Part of a small language model's weights.
Size: 14 layers, width 64, vocabulary 8192.
Architecture: LayerNorm before each block, biases, tied embeddings, normalized queries and keys, attention and MLP in parallel.
Training: a variant of Muon for these matrices, 95M tokens, 11607 steps.
Each number is 500 + 25 x the weight over the matrix's rms, rounded and kept within 0 to 999. Layers, rows and columns count from 0. Numbers have three digits each.

# layer 7 MLP down (transposed), 512x64, rms 0.0217, rows 8-114, columns 0-63
544481432525515510496488496480541512457497477483483527535515517476495509422522526539480514470487521521474533462496517510439464531471493495515497542519493452533460485541504461517495478544512444
500520480483505476437527511473508497534486515444495477508485507524503488471505469527491491491511534551503492472507518490541535472495480471477502493513511504529487511509506488506520479535516489
490489480542482506467475476510536547498507501514487486506514527497512456517492521497493507541473491502475474512489535460495492475464538486522484500462490480532469493509506501518481522463510480
447513495485489526537485537511504479494536485517491528497511521493519499491503503492531471463479493522524529507509495495524531497522475493477488515498490484488470500472512505508509509517507472
504478489510479492498499501513463506475547501476464470547499495483510507522511513495474508486494518515520503496451524509527544518477461494514519513478534459505514511514532505486490489477487520
498503499487510518511492540482496484553500460501453490548493499457525491490503477488517508513489488461485497508490515476551503506478463499498493499496506551496476509527471497467510473540463459
487516541463488496501537468456552477532493504533531483480525438565527441524499509466480465516462522525483499489533504481508495504584505493496484521470537550511536503491482480426512463474517570
476477547496495492541512487483511489504502510493540508541502475512487491500488485489507536511506503465502507475477547528490470514542484526498508463497477504476476519491469481513508502467506491
496484488456505498529505528488493496507498489517500472504505498485532501495490532484496525492528472476538516481487525490482500504527493500524521518511507545474477505513496492480510503508504482
484562494491494531485511507466456546500524501502490487488491546525467540483469494499521484495508514513506526461547491489523501469492471467492523495480513503516519450500490474494553506510517454
499517533554496494458524501519549500478471493503523493498500529508535463488511499509469489502480478509504482531503540472504461514547501485457454499528476474497455497525495469525551502543472489
436484504455523530528475469519449519507530515503492467568521459490531470546508501490479554508456488488495515526486474486464539456544514509535471472503547483492506525520468473505499512494512486
489514494514464525528485551522516484526518514493503535507524446526506478499504536455552486487509450468475514481478452465465528531487502529501483573476501503512483438522467500489526528461494491
514490524506493473514448537454463475486511544467526488506488478481484500481518479481517497495491471479527495516456511505500535504534491520493503483530450489505500516509519536518470473509506517
519498523516507441472467535544516517500481504475516525515464536465462485497490564426499492516554462526455485497506448503514463517507505503482512479506502469502511475508492525540498528492525495
509487528513519490477537522500490502502519481509470490493508478501500520481514497479515546505479510480496528537533491480484467520522517493472544509513496497498519500484477498463537496509459493
456471481488535470474486491510590516491521487456494480504509468527520482515516473499502485518489555508504477481507513527532461540512510492515494560492491517507462452477452533502543447490522550
511505474501513515522495495507490454509505483480506489522520504496488536499502485540488493482486521528527529464496554519499486500489429545512491500478524499493474504494511477520524504476531515
471474501480534502508462520530473514511508520461518470496521472538485510538458476518503461501521559455502495497491519513502488520527476491501537525499518467509496516531479537477520433489502536
524519502503484513479507506515507512529499459466503498537463528477479525534492506473553508473495533453460470511509507517455472515528494494467442485535486494474538496512468507518555477553459545
520505468496492470483490464509505551505511469495450513496504497509524504558526544550496489490467534519490491489492482503468537511519493472498528508472502495490517515465525454542489519521496491
540499495502514462495489480511514489494448494553467475511503512557529465500479509506478537483468464508463489479487528461529482541533478468482488511552510462553491518546460482497504552501476533
520508520524498481530520477484495486494486496508476556496487490534499499516495485515516461509495489487482516519510494530473533509444486509497482506538506469509520505495518492505465494501495503
534542549454479471465455520519512459484468511437551513494514522494487510547478545505517493510523480520467480464498530482458499508491495522511489475511520512506485421497465521540518504467538485
499499499521504516493487473470548554488485530522496505491501522505504485460441560479514484499452486473507502520560482478453501505535556532498527513471482487427505487522493525477498505534494509
496506499496479517512490502513510504480481463521514532495455492482477534481471511517494460495521528497491475533511499505457509507479513461502500515530482508494519497515528517493516501504461470
483503558464459483428526478548497512494541547505523503481461512479492491500487523474495489504524494485478473546536460520505540481493528487500505509484482506477468526512484483485532503500477510
466499517544485425576535494491479434444491546457494519503502515502544488505469498454510511506520480551492502495517512475525502500538465499524483517546532514460467552527512471527469532488465526
531485475480512523470503501507507483480471491527445503510541517519533524485484476496503509525500476502549477511503496517533508556539493471484502503494494505466476534477520490500478486518505503
537490528509462463500506492506484499500484532509449466548496516511514501502478451547465469495495539533534492486464493506525503494467526490530514513470536450513479539531451490540509501466516538
468509514516504489497528470483496540449504503530554498512456502488501500500503462506492474508497514509481478513487458487505499506508514494586486477465496557455490500547475492498546497525489483
499480450507512533486506506480495547504498524497480479457494484567503501529472513506499459538489482498477522523520483461481476503484490473448519509496543490513527493509531504485494509500523531
539531550516461477475438501489459483471492518506456546561525537480500528471470510518438493494472494539500501553436564486557505516524468504504469454506482517485538480496490479537520479496473472
493465472519525491497476516508472493482466503546514491464511513489526501536506464486482492499530475512525506491479537474546443536484483502464497503533499511522521484516525490530484490508508477
492505596476476525510508507510431469519505472501507469482537524519526484491495461488474496476501513485473467517493513498545489502522531519529468488499530481528511455478489520510524510507516504
511472478522508494485538485501494433519546524482474505509476471471506466518529506477451541468529429562470531485475540553497425488522498487498506517550546510535508494518502513508537499522458470
482536472497506484520502478496519496520520483472484470502471508508517486525502502470506489492490489518507473490480536477503502433531468519548515515534493491478491507519511501520460536524506504
486515527480477530493487491500516517500513501488497526498498523487497464497513491479475482513477503524495499534481489460527469522507543488487519502493487507540528498493472483498502491487483502
488493497473512477499468518514484527483502537459531496524517493504480515535551514475487526481531499526502509511485489500483470469517472448469505488529482540472461511495482478535486509495499473
472502507511509497469511490486501454512508516518497485485553489510517472493537498459498506542511499484515485525483501497518506478526480521520451523524510494491518539495467554492482516507480517
469514519486493441452488486474549518498517506490486540510530495513481516499543500486499504462482511514507494503482490527550456512562516469492466482530479462501506524512494444519546514499489485
484502464509517445512557523503494474493468477518523444525455512487512464493445534561540460513450484446512550512461486550487433571484459515496443498512565556516472489560483453504508511513481457
491475465463525488475505474511487486487520496513573466491483515490462520505483458482473455510540496532500488491536519519516494462503540476495526461498513538509483453499510543480493517541534539
528512470466516553417510507493549519509492541526479479503508481504519491469517480495508426524536471521491519464498497459592535528488491447491548483504480483518497502546473527508471499452507522
486531460504502516488506485506529500512515488480513507470517490496477524504520495450541490500527475497467521500531501483511482511492479493500503528513453501511492469510536493502521512489532495
492491527493463525477471516491524536495463450522544488504450482494507507493482482497506478514473544494491482532503483504507491478496503513461528514501504524509572523504477480505498485458524526
500486506522453503509540490535481487541519507490474475467512514513518481492527468519506463522494473497520535519500525457519465479497472482508507508500502496523485468505478494504497518545538516
492507550411524488515501512510496527474508482514476540479506512506533493487500470510454485454538505496464510477519499523494465540505509505452475514541520520494473536473475501548499491470541502
484505501498489498498486478522516529529494507509486497513501515481545471514495529453492492519466492529489465540549487484508464479480464507491507468501513500475516508505525536493524541473506499
485510499481528493561456510497486517516475526493513539494494498486515531513495498480516495479511523465535473494488496499497524469519486486485505490502514500490550477495509473515475495515495494
482523558504478515477456513505490531499489478533540492478461520531457502513453518485477515497454525488482525505487515516510473564508508526452477455471497538511542456484487474516535476523440509
528537434488498485502497492505504535538488493458476459533488516469533555553483501514494572488497517495492491480490529465509490529498494457468494506518475491469477495530463553526544492498510433
518500485522494508471510502491519496514493504525530484523532517497514505519489538504481500507478479502490487486499505496481547533494505532478492519521489454486490507477506473503497489516503512
561513480449495491503497492499462504536533506501498505514533495466470505479543477514486510513482486480483503510516461519493478550489526499483526491495515483463515522497508487547468520532484483
476494503476473517496514492513505522515530463499482487466503509470503500478477494537498521483492517484497506517493478515475511468525490457518545454496528529525481483500541527460533499508466540
474503506523512488493499458477506513527487462536503530476517493527512468450509483470524459495480438510497537493519506469494509517498513478529498505505495524543482479484489501506471535498517519
492516483494492495506500534544493441467524505511477465472481541511511486520506492531470490486514474508481502515505498504508502518466511541496492497516492512530428485524538515520507454539515491
524514517514493471502500509490514534518461492530489496517508517465510498455471516496439558527456462507503487495521512491486522532470482494511502429528508491505519521508489484523483510532462495
506503480547489493506438481463501490459472526454510511474462479498550513487525480480520462515483499559520502513477521485497551502544479492476550472455492516493553490478511493483558519500481500
478499518545510490478494463444466519509512473478491486501491465549485501500490475528498540519482511509498505508533478531530487509516511514487524537457495460488478523538481492471518501514483528
476515500519474497472458506497468518522485540504545478530486497520512481512491485487469494519517538525462511510486479520515495484467504487464486463532474494504526514523497514502530461449508529
472514511496489474505518503525513477510479487484523504496530475500519495513499522525514512483481493539503470506497501542510531479489483533491473522508499475516486472493485488506495525463530479
504504476525437475478505507509508516496494501490531474530474515495504490521479538528506487511458518469493524476480475526487542519473525545522493492480518480453477480525520487487516506510497493
508477505554529505546504458477491512467500487511552516480478515483518495501517462497542467531448516522479506535500522555464570539492492488467502507445517573520473436494499510506521466527467474
527466460525477511466448474467586510544485514496526483501507517474508498529503473506518464493478529478501492465488523494510515503515490516509521472481478481469524505469554525495491513521483512
487520440486485504457452482448475488476491495482468514488495511519517525476534519514504528484493508537531501523504492521511522521552493495509473491469520509490533456485457533473515542499524492
509435496480535500518479531512508502486513471464494507495480519495494503540506497491533467515535487511517496498516492464522506500487526484482510495526472521499463485455498507506507512500545536
500503463466513509502524464498557489493481487503501493495500488493513463525487468511490448499481503513505504474468494520557521533463495509524528539467533501482467524514500504489476476482523508
526549461516467491505475523567496539521542454460503519483508468459525532533502484507547489494496480510495511488479508519497506499481468484494502502511521498460483478481489562511491465501495464
500548539514433435509473486473470494525481550520467498458536459501461518491526490533500538495534480510498481506428526489497491535496508501562473540492503507505485522444503499506525488538484509
502492482493480540484489500496527513506485510465540519464492471505555539517484491534511446513486533515528512479494540467494469491509497505499453496488510538460530476492508503501516491474491511
521484486513533517503498476494521514512479511497471502518493488510496529503530514490504504524482494518489492531494482495488481505498516470485516479523480503479530549494489489506477496523504516
512481459476509511532528501470516512505541496491504523475461536496521511532499470499514509531532508508521454471537497512537502485494492480492506481467481516503525494479501558483482500494479486
468510490511508490505491513549487463499475516508523496505485538515495508522512490449524471516479479447477473495509459485503515493461518497540495509516518492526510540505486493485479508495476529
488456492485557550505496525487484522497524466484494512496476479469436509500496476521494472492477506493514466495488511478525544497523497534505512520532519525453508475530488494477526503470544518
521488458532456454525483516505517573510487508496510487553510516507511481536518542476490508475435523468527528502522478505443484504491503477492514510482543410504518501501489535548506468492464504
530485509500513491457529473483487509501508508479480475539470503490493504455515494511467507517471530522505534483466515475524484496536492515497455509503479493501461477536499456520578493493491497
474503450480519540524530529502512498479478522519524515490471493516515465506517474496507511496495515520495502497461487487482473518526553473472477497457500556529533480508463524498495507508507512
518500521546457527515470486463463499489537484487506543491506493534527520498477521486480510492514466490494476511529456484510524508490500524519505481499516454545504501473472492526498508474528551
462508487498546516518492457524535493490470482476509526449481484510570494492479518474502492503495543464493468500504509501514486493453436458499539547540500490505507478529467536513520518449519507
500528496528520531505463459495492501526542482433511422523495523517495479564462532470515476474477526493468478505513531470466530489544459515480493549543512495483508515505463499494519506494535516
484508476545490540474468487518544525505511508523503453471493514506487447492498501461492495521440503484497459521539463495493511486527545498516435522505469504536494473508497518470512490488534484
464513497505495510515499495474485525478527448493486483532490518513531490481511483489500465492471524549502520510495490485514488506500498507468508509527501503484491501489521471530555516474504502
505476512512516532476510499479485514510511485491501498480507490497517474491504517503480528492468479517536476509512524497535508519493514493498511464470510496513490513474498527502480516476488485
455523530471486500536486478512478495489516462464476543480520521492505478554523529516499487514525503469502509494490511458486520500491515448496510508497481558430491510513496488543523505504548488
523478535526483501459515527470463522472532497499517478557458475481502497456518508507544514472541544462524536505511540568477450517507498458504505496485489475487485514481467487566512473505510505
478508496512468464526488497527519523532504495552530504495527524511476510480483512483473491484508474478488508488514497482507510481502528539525468503497481454486475513502530467523477491526518474
511508491532512513468538502508518533495487470548504500508494470482513516499504470478580479504484480481504489495522504515481483499516483540529498502500483464494457526519513495455525487530440492
485480518475489487479514520490503504513519509490476503509538505521568499476517468501458495495517514538447523495502499475489457455541469454464480504455541531524523463525494483474548478543527468
477490496507493509520513484498476466480509495535507476490524488569530471481474490521510488516474535482511506501488499488544518468551483511510512520460488563473512480515476482492508489504503515
505493476519518541500485479512503513458495496483534511505510501527533495478508512509498512498461484522491464521490457501486509509511527503456482503461515542500496520483486486462487465530460506
476515527520448466506491509473443462460510536482483508490489495505515510474519476562511451515503480529513474540463494486551533481500501482535484512513496503503516539494523500536481490479558532
454516430481493498498514521514491487456510494441536521529517505444475511489518502498507518477520486512499612475514512461463471500496531516508501493511532500503482443503492483506554506498483470
524471530505469550458528450492509543495495486527525482448518489487465498500512503465530517489475511472505508495537488528494509550543478483548486511500519517479445448545507462497524447431526491
492505499515466479501475477470516499526509478482494501510496494505462503503522480467500457499534507480490517487493518502492503508471488493523505519521489472471544492526521500495503496477509477
517494561500444499545539477498476530538499533494484505492513499489528491531505505507481496454477510491464527463519470506469512505503486519529483482498502511458457484498498500526484478566498519
489495493483501502506475476525506518508465495470494540517523464519499496472519518526513536491558486491473521530512511492483468457517481475504492536521476507544465491537489440474513503524532486
502487507465498553526502501510504515513529461504488491510506515503516484472459487478488476478543505507490516493526534479465476470513489506510504531497538519504502517503494464492512496528501519
512529523535458494488528490487549482506541478498501489493511466500502469493512475491490492502518507524494508491494540504500472517537473483518469523522500470474525481514493486522490501505493532
520508483471494515503473491480492508510479539495514480436491492465494527473505470534580491515516431515544484500476484480526496470513517496497504497505493514486530536494542475496487489471500511
520477523508491517481494508462492504480536521533510504498534472517470508501517487480518489494522478532498504469523463490484476497504507486517481503488499524487518493487487476472532473519533485
505490500527487507490503504477519471507517504477498501526505496488498484516496465524515488514509526522536491516499480497539466519493540512503491490508486508509502483459524511490483518512472475
518478520496474490519466472495467509497548531462516470465509531534501514460502504529494544542478469524521527526503456459467497522546508523502521463479495506469483512481482465488524521496474508
524555504514476477488492457509529518530488471454517554515476480510493509523499490508492494501554474531473522477463533485486496527491499501454496511517480500519498519518501515519467503508506481
496523466530519517477534470529555530432458420440486483491486514529562510448523555515480484514504538513477512528474483531519455460489535514532502421479491527526495464505528501504493520482498480
471495558506493495499534519474517457529464567537511477543504496530514514477515479432520544527494469539482542527529528490478444508429452512491506474509486440552450496489503533493494502474511519
459511532513528504513540455516528446481533516488500510442526464501531466501536537528550488446593483527521506482501513506507533460530553481474500513483486497513444507444460478485477495467523470
# layer 7 MLP up, 512x64, rms 0.182, rows 9-115, columns 0-63
501497500510453476523467513533482485457495512465503509493494521505450498534530496478451495512495480502474558504489502514492512486487500481505542518499536487539513520487514493505503541470520513
514487490468499479520508486524498497509508480516477491533488475479487532502493476524490511501492542486504504463535508527526490492513480482470498498506497489509504510521475521504510453491544460
517525516520513491471516470497502502505462472501519494524509498498502498506480543531476522523490498492483467528526482520475485490507481497510483498500529519504514482517465472498486504487482528
524516465519518495496507502507493496518489523535510483484495503527508484482507487531486491538471468499484507496493484492486457544545509514470500494531489519502481433506462495489530509520482511
506515490473518500537492484481522493518517512490500503488481499485490524487461481525477521505482514517537540498522485474463465483517486540474533504446534468499530493488507542500472507473515495
491544491509526490520486564532530517470470510458448486508498516468478545542509510468513552500531498522492510480504505497491467506441533519494523526464468442528502456528484473494546522465502470
498476471513514468470475496515537475527479463516487486516548528494493487505544553517483510469524478486544506459513507523499529498525528503499503507479503484525468500484509515464498507475501489
536528491502478481529524474524488489495508515502510530492466496470499510500503470488502511537471503513513485485499464502495507504477482515521494461497464479510537508504489546489479533484516484
493535490512507510471520477515533472469479511487513488533478478544521494527501500488461490486524494500490472519508507487476555505579497527492471550480513458511483507463466548502482510485508498
494506496447487511496527522477449485526533491497485463530491473511475548530485501448524529495525489488517501496478524491542498517467522476497520497503509528534528503493490497497457516444535496
555499506514509477509516488485523511531528516496484523497471495525467474516493517508497487442487461497493482490473510545512473538476497513469524469546472442532474472539521486472502525516517528
512520515497465521508462580460487496472497542479450505525470528498521556492512478543485492500517510502509500467577479491499538481468438480492558483473481516492502487508529570473487520486525511
479522544486514490509505543481502512446482493482521542502500554488486512537484501495507510478515552486483520523519487533473477485500481461496467492512527529513494485454452469530533515492451500
515482515487468482523541460480484467482551460468535457467549488518471481483490564512485474488553499473502512481500546493496493520535491497571505488541519486499432514493539487459472479533534479
463505499515487486463516523463510495497526502510497502527490505515525489510469535479525489517516477482510519515482533527450516465487497483513555505475519513495509473483505495502489490467521485
544544485513456492532495527505432488509466516518508520515483513499477491499506515511513498487456447498524503528518468434465558469476523525516506444541522485510504526525550484470430536525450505
535524521497529508496500528449519522469472492498506502491524522477476525515503537471494503521478475491483457501488428519487566510500506469523489473530504490516509502518491536488498516534487503
511505506476481496496517511532502477464468497524525525518482514468504484493553510478490502533491467509490496501493472493461544461541511529500502470556498510512477455509485528468486532532475503
529463489512511447483537516514451532474511531513491541564510510500481495471553514491472526456518495499528550481522510506490545467482541517485523502491521490550520534434493473453478517474505440
491468489485477499554538513503501470512504526497476493512521488509436527493490487479482543512542494488531500510496524483506433507473522524546486519480481474508426499485472512505507489534470506
520497528505516451546488465564475495515499501521530484458526485524485476496480490535481451469525520476502493519492582490509492460548513454505509485463512497477513537522485517490494491510486474
462487493514500483494515491494496507482488492489520470475493523486504525482509528531514496495521499521531511473501487498499505531533480510521513522480485544518465479503503493488495477493472501
460463467511434499468488537469517531517512484491572509472489523556482464512494529465493546514508489521529567450451493511533451461569514475469492503525492542506538430476504494480509529536528501
532459472510495467514448492505465497544474502511514500531474457487488447555544498513483522533512533464506513482500543529506480493521467459529536498520474494494546523528486489515482524467468449
502517483514520475476560524510505481510468502521506517509500472493507496485504528473490487491522502520495497487485456500493473511524520468528483473499513530467473503516465510498504482498514502
522528491529465481483522504469487507516550561498544441490499496450478510491456485528492472508492444488520487496523525513507536508475492491506509525503479517510518518489491516485491471441532547
542584604484482460532480506490515481494466492439491480524485527497447504516470479466467507490491540536478513521514495533510505490460500487555501533461450512497500537445480501538470551502484509
526525486468472469511444503504503512517492493472513478488486489486497524530489514475527451508490501488513503482477502500432514534506511522506536497491484534495541506500504488510455505492527513
497491505490492503498538527467563520501478493489521522526408514484509503471521541455504545533484480470509469470495458520463492521526489489472498465534487568512514462510469512506528462542486537
448489508513471508509469496455532489540528507490461520472532461541514519483565477498477540512535512497509537487518563495509509493544458495491514516512478456527483497463464507499503516462560495
509484517541501461517500495531536506482547469464456500479542487471511497495499488484489492451536532478518538478471541512529522512476479483490505503467479455488471517508502516546509495478494511
576493460506522443520517539522498499488509500485509537505475516478513480496520499508529479510492525469497479508489524507529467531551507489463551500513501544489455482447480487454500459526483472
474478552498506479508496535493497489481480466499472491505517489500474524530518480478488533515531496536503547485478512498479509521522479499495509517483499545439505501511520508521435471480512516
511455493535478483521516519472536535491523454532498449558539495478540483497512494457485527539519527480530482491526532497496492479490460475520505503532453475482517449491495497473497508490463540
520471474485511505474511479490517545537472526448520478522516541515506530473448485537471500463533559459567485480482502486530480459515509522502499474476502477513438478505537554488485500541485469
514470498485499465503477506487525528509481523497497526527520503525484511512529484493509536486484497537531490495499481537544488544468490470470508481484473469525473500464507509473512476471516499
503513534520469468495526485497487509502491536481509484491492493517478500497507517544469497490521471498492547495490518493490492493477478520491508493517494508480501516484492495498537510491508498
539481498526553485559520487507492496450522470532471452509519490475505487468524480507499464498472492487502493491515501522520494501454530560566481544484533436526496503547463538462485427502484520
504500494484495474504517514507514490496529504507491498477508491506502439493504483489467456494522495505545526481516522479453446515489498498502515509509548507500516496479522471448492522540511548
489480504496510512446530511502538510476521516506502471519537483519463499464473524502447526493564532483530476459525510530493465506479496484533453555520492474469467488492497519482501493527515506
545514507528486466527505511517505528443497524468521531484527522479478503491497477509445534493463521561485531463554490516506491462486573506445464509494528448451513489466439493540502486482470550
503517476550487471455505533497492537525509487508438479531507499508536498501495481500483517477499510495508541556422540505509524484472478533522499571493512463494449496540469470495478491481495481
560523492491481469489463567502548506450529493465490506519490490529495516556536487490474536471559533502468500438472501487497481483520535532462516471511482510474542543506497472453499494448524457
468501497508501479498541513506520485471530493472544484497486523531470498520520483506484551527518530490508529461487493478489520497537516516481488500508488493485466506496482483503499483515460516
534485477504508501507531523518492478548546471492478455478523514449482506525493490473498493498539461513550462507486475443501521522559526501523493496494505447474485501533517484470490500472522488
504517459489509472538487502495516497471478483507445505560498469490483516504502470522496532512488519520513499513510500472466497486526513484498526532465507502507532489502514527485518519475486494
511457526469534494484481509495508518524510502442491503514534531475518518508510486499442508489561496463486501487495508512500490488541485477480498511523454511465445489549505509507537456470491545
527461518509489528448506511527462473504499488468478487510486469511467527536507491491507500485519519470505515484544537466491549519509482506510497521510500493491511489465509515475492466505509526
497488525515472494469534492466490488502520472512484467523505510471477488505498516542517492488502463512499509477498512538493513513534481519497503497539516501506470507484495501522495510482516506
530521492490516467532554492513498524485518516454493528497489542495527523494496490506460467528469536491471451509537478510517446538485471482522537517498501502468435439477463481509559500495514515
501492534478461474462531499502517489511547519543532507499492476535498439497502474484503439449477449550503529501493467525497474522516533488502511505546552519477503486507492501510463507495525518
512561507492505495498544514494510520493512507497507508498532495529484518492478503473522476482510482484497470507525485497483503511502442467520489497515485483486503497524484504553499521516489499
493460476539491491489563526471556475473507515498550505511465485548516504490515512481504492514503495486503484492485526523510463457505550483540475500499497470543534472491528502441492464489520497
540523516512527487477496493539533488456499472462513537570494474508519529544492517462496500467490537485516471516479500528506553492480479517507487465498500453502507497516492500505478550489511482
506534512484499517472502500538484508497490479517539467470480501499513468516496517502499487490513484467498460510512528533492485499527489440516489518518539514473470506508490499549503455505530534
484524492497480495522481504474481506529525516459474485495536493524546534474486497521505518454511506490495521494534481455471488446532468521517508502505495483507493492479497515515489504491493536
516446477466508489479544447506530468548500508464515532523472452505502519481510464503466538481504520546513539477512487494504484485488494510506508514474509487544508481503490538486499497484529489
496466534464494444544490462473466532507472547501492507492502519483449531529529500471501523457547500526484534472446507516478470546465531478508510526463526504502476507490473534521560487496516530
517524510533521495511524526463525471477549495462503467519442462528510519491484501473491503489493518513493488518525510525463495488503468497452523490481448484476535509526502518490499511505518546
503466476482496502495515506532484488462519462493473525486526510500487546508504482479495495523535504489527484494523521492495493511528453506534526550461541467494469489489499472525469520503495509
522501517491522509471529505482479525448525489488518501508472492470503521519477537503481485497511481514488499483526459529498496531495490496467494458538507498493523496536505513505502502512480538
496516511483511473517527520530522503520511490509488522536498466474496515534521511485493525472504504502528523523510531502527498485478475505504486440445489478526498549488492462506478488483508491
501479524500431454528479455499460495510519520512504482489461531486512528508530504495428488500494486495450522504513513472479513547533498488548554541492527539472474470492445505545514488493520472
505523529463536509530521513527456456467523540488460509482508522504496475528516487520511508477514481514468520493499477479491479481534529494510445521525523540498514496484439483487497510478542513
521522506519499481508510510498500468491516446481545473510544493513523527515504484513461491518528510527432470473497484489503524435483486482493543496508472517542491488494518482503507536495504455
523529494469478473471513507502539487485483509491455504523502532466502512482529481524476478497463525516453504503488502512483536491483481549518512495488494480511515478533527538490480493493490482
508494489510471480510540500513457503501516518542486522531470504503514526490531524534524541502507508474470509481513501493489459520510508481499468479511469533513513474513451473461534503516508482
491496501511467485522499506477482512453507507524505506519533500532465505508493506512465501513486544439500512462505506470482503481591523474447497470535522486510518465532522540507506488504431505
497537475488555459538523510570479540488520485455485484518540483455501525545479449504510488503521512491541453492512494478533443462495515490505520524475480510476468504483475499505526531504474536
509488502543489494470498522498496507511489491492495509485532520524483488478512509507508462494491454474555529469464515549506509474530483490539464488515488494490514525505484516518463504520533492
518482508535466481514519511518475457476500490512522462484533503505488514511496499523489475461518498509490516512514509498503489479497513523497494503481512484507468524496509484513470476491496507
514540521559466505501468500498483481471494515522475488510517503516503488509487521511508460462502495496506530503457508475470500499534490506489464499514540490522515509499472469534503500513487502
493485506491490482482498472482526502516492518508519475483494480499488523482534487527466525524525553529536504504536513479491461511507501492519534462454497541498516470490489498486520486502521475
518496491522481451498527515501513430485512525518524541521523464493519491535501521474483502550477493518442507480499495497491507525500503552520494500495482480505495466481497513473519459511496483
538534457526549471560470518484531506503484492490538507500502542467458483498480521513523505459476463489516482507463490537482453491495490539500509519510540474572497454497450479491524520503503486
513523518458516492527476552481502458483515487531474503458516507530511485516505492465489508517505492499505479508510522522451544500490482519527513502507496483511526521477495522503469490467511484
523489535522483504492473499493483483510521492449510490527527467516471516497482478483485510518491491458503508485472538504531506522499456477522484491548498493492488499484528487494493534519525504
474519487545452479479484515517517477502510491506456501493532493529509528516511463555480475504515482529455530491523544480504490485475472516499531547460515502497496476483501536472540490521512499
541520487518524467482531518459463447487528498515497466526466508476451524508484503520547522530463474495527502500486449462477522523518520494498500474489512478509540496483498502462488511512515487
499516491496520493489551507480544488490492497502561498487501528453516519545471493456504487536502500533483505465483492490448526477540458524542483518547497473489474452500463495514486516510504538
529469485511512487496522536545490529498498505495497512542473456486528508465482461478483497497504488499506565499481502487507467501563470467476481480497508495525525512493554503505506441498500518
512520502488515501471510523496479465492493490487496472518495460498493538508499528514477508536536509463463477511495499475500544515501492516510511504493501525525508479475466517481497489483492526
520511486493474459483513496511481491510520493508490483531488505497525489505502508496502480492490506504493494500516530522517522484493476486509513511531491500483510509526472485512506496512530470
500507501476503521548538485462498504539486485481490489458489502496529506530509493495530492507500495494516522441533513515461503520470460487472528487492506478522465485541463543490503489491575524
569475512479513469496528514526493504491468512422520505529484530496513518494478515465500489508501567465489471472506508505481498525522459466516497474546479511438464496506511488499523508548482545
544502469520495476538483492498529494510494482512535497501473521480501495501505512442513556447504492505522493456522511511491511492504490467511492477524480492545501535510518492499499449459446523
497479511466514477547481497539510515531513532507530435479522477475508487504496543453553527507508502474552477509530525486472480539542512533501533497474462533474459476454513502454488476490512494
494541479513491488523531481530511477513447517487525444522493505508500483495484507535507539501491451497489455521508493540498479485499485531542463506500521478503451511514501544510469506497418545
510476533500489503550520478493520466508493478473482502513501493472449547510449451524500483519503508526510509498511477502445513529501508504530547465503517524489469482492500534521481519500531515
495515532483473495507477480493492480513502507462467463488534469531483542461520481516483487507521517517490514487517503488518480534497448454531524530500476514489523481549475501516490518494527498
521514453476475464490484538487462485502501488523509549557509470494476516528486508507527490494478517522513541486540547484513470500493524532464551562471526517478464462437475474475491501515481510
493594535475502460488530500494484504515520523500532523483483467523532475538487456452498518469508482516503522550511528509533452520494474483498484448479505472469497521513486540483477557505500469
540480501515512468529522532502519506491501504530413501495494478500494480502527432487508537479495479528501547495469509504528495492510537508482497488499483500541499515554463495470483495492492474
488478465514504511526522500510496512494468502516498487485491511504525537513494518509474519495492490494508493470488491509534480476533521504490499506477518486534438489490474524484532485488497507
498506478500504500500526517480494443457509505520461492454482519555519519497565486510480513491512509486473514469529521446450503514529485464517521506484530547500501436498512534492531503497511495
528489495499499492526533521497495483490522488497504498498449512465476495521461530464513502475438485498552502515460493514526508506486462497504497503536536469514502527479519530528469524492502510
516466509505517465508481485496476498515515504484509518511507486536499512499511493528488539492540481498516468509481496534510487512519477449470508520467509493504498524481496505509518498480487497
493490460512533499520483513515492523534453496460484510532483518496505525501503479493489529498480514474522534499502486522501478489487537525475514509475501484542475506480497517482512514456519477
513501494533485472475507499523514461460510500508483517497510477518504509535541496525487508513469482452488509464485531507492525464528478536519507522518469489504498498534524500515487529452535478
531533488521496490486461487522503465523505490483491502514480515510538493559486462510501505516489504478494509507452511496499467478495533495517474511495506459513515506485508484490484519503494516
512503486503486501519525501489502497503484508480503453505547521522509468512495515482520466480503468445513497498471548493486500480493515503506475533512505533526490495492492498482514509492483486
472528543462485486496482493508539487517469522490473460527494509523466502503513473502488483477497503508469458521524543508472474490501573467511513463495507487498542502473494518522447516521512484
477484513523549478505489528509490490454458495505487490487545498484491431502469497509474460510500467480497528464520510544502479484537543510517513553509529498505496475497511544480535483491516490
497534484511505487488588511469484470484529491498524509445510521536498476531536484474502512452506443525484501547545485499495464466523489533533470529536527461497461474527478555527474451488478589
508517523485478481442513529539500492508481484518463492507525499478493456489490453546494432467518531472520529522544533501513446501489472516513517481477520465471454494439502551503516527552550559
561476516523495437524482491507526473497501522475489517504534557441476556468456542546446478479513510509485474490496491537446522496471487495519536499508511474491445524520545546502504515518468476
512504491449480488510528521480508494509492559485536491550493507519543441533492499432499504509493498486501504518472465493439515492540479513503495524492533528468474511497523503451456512519488532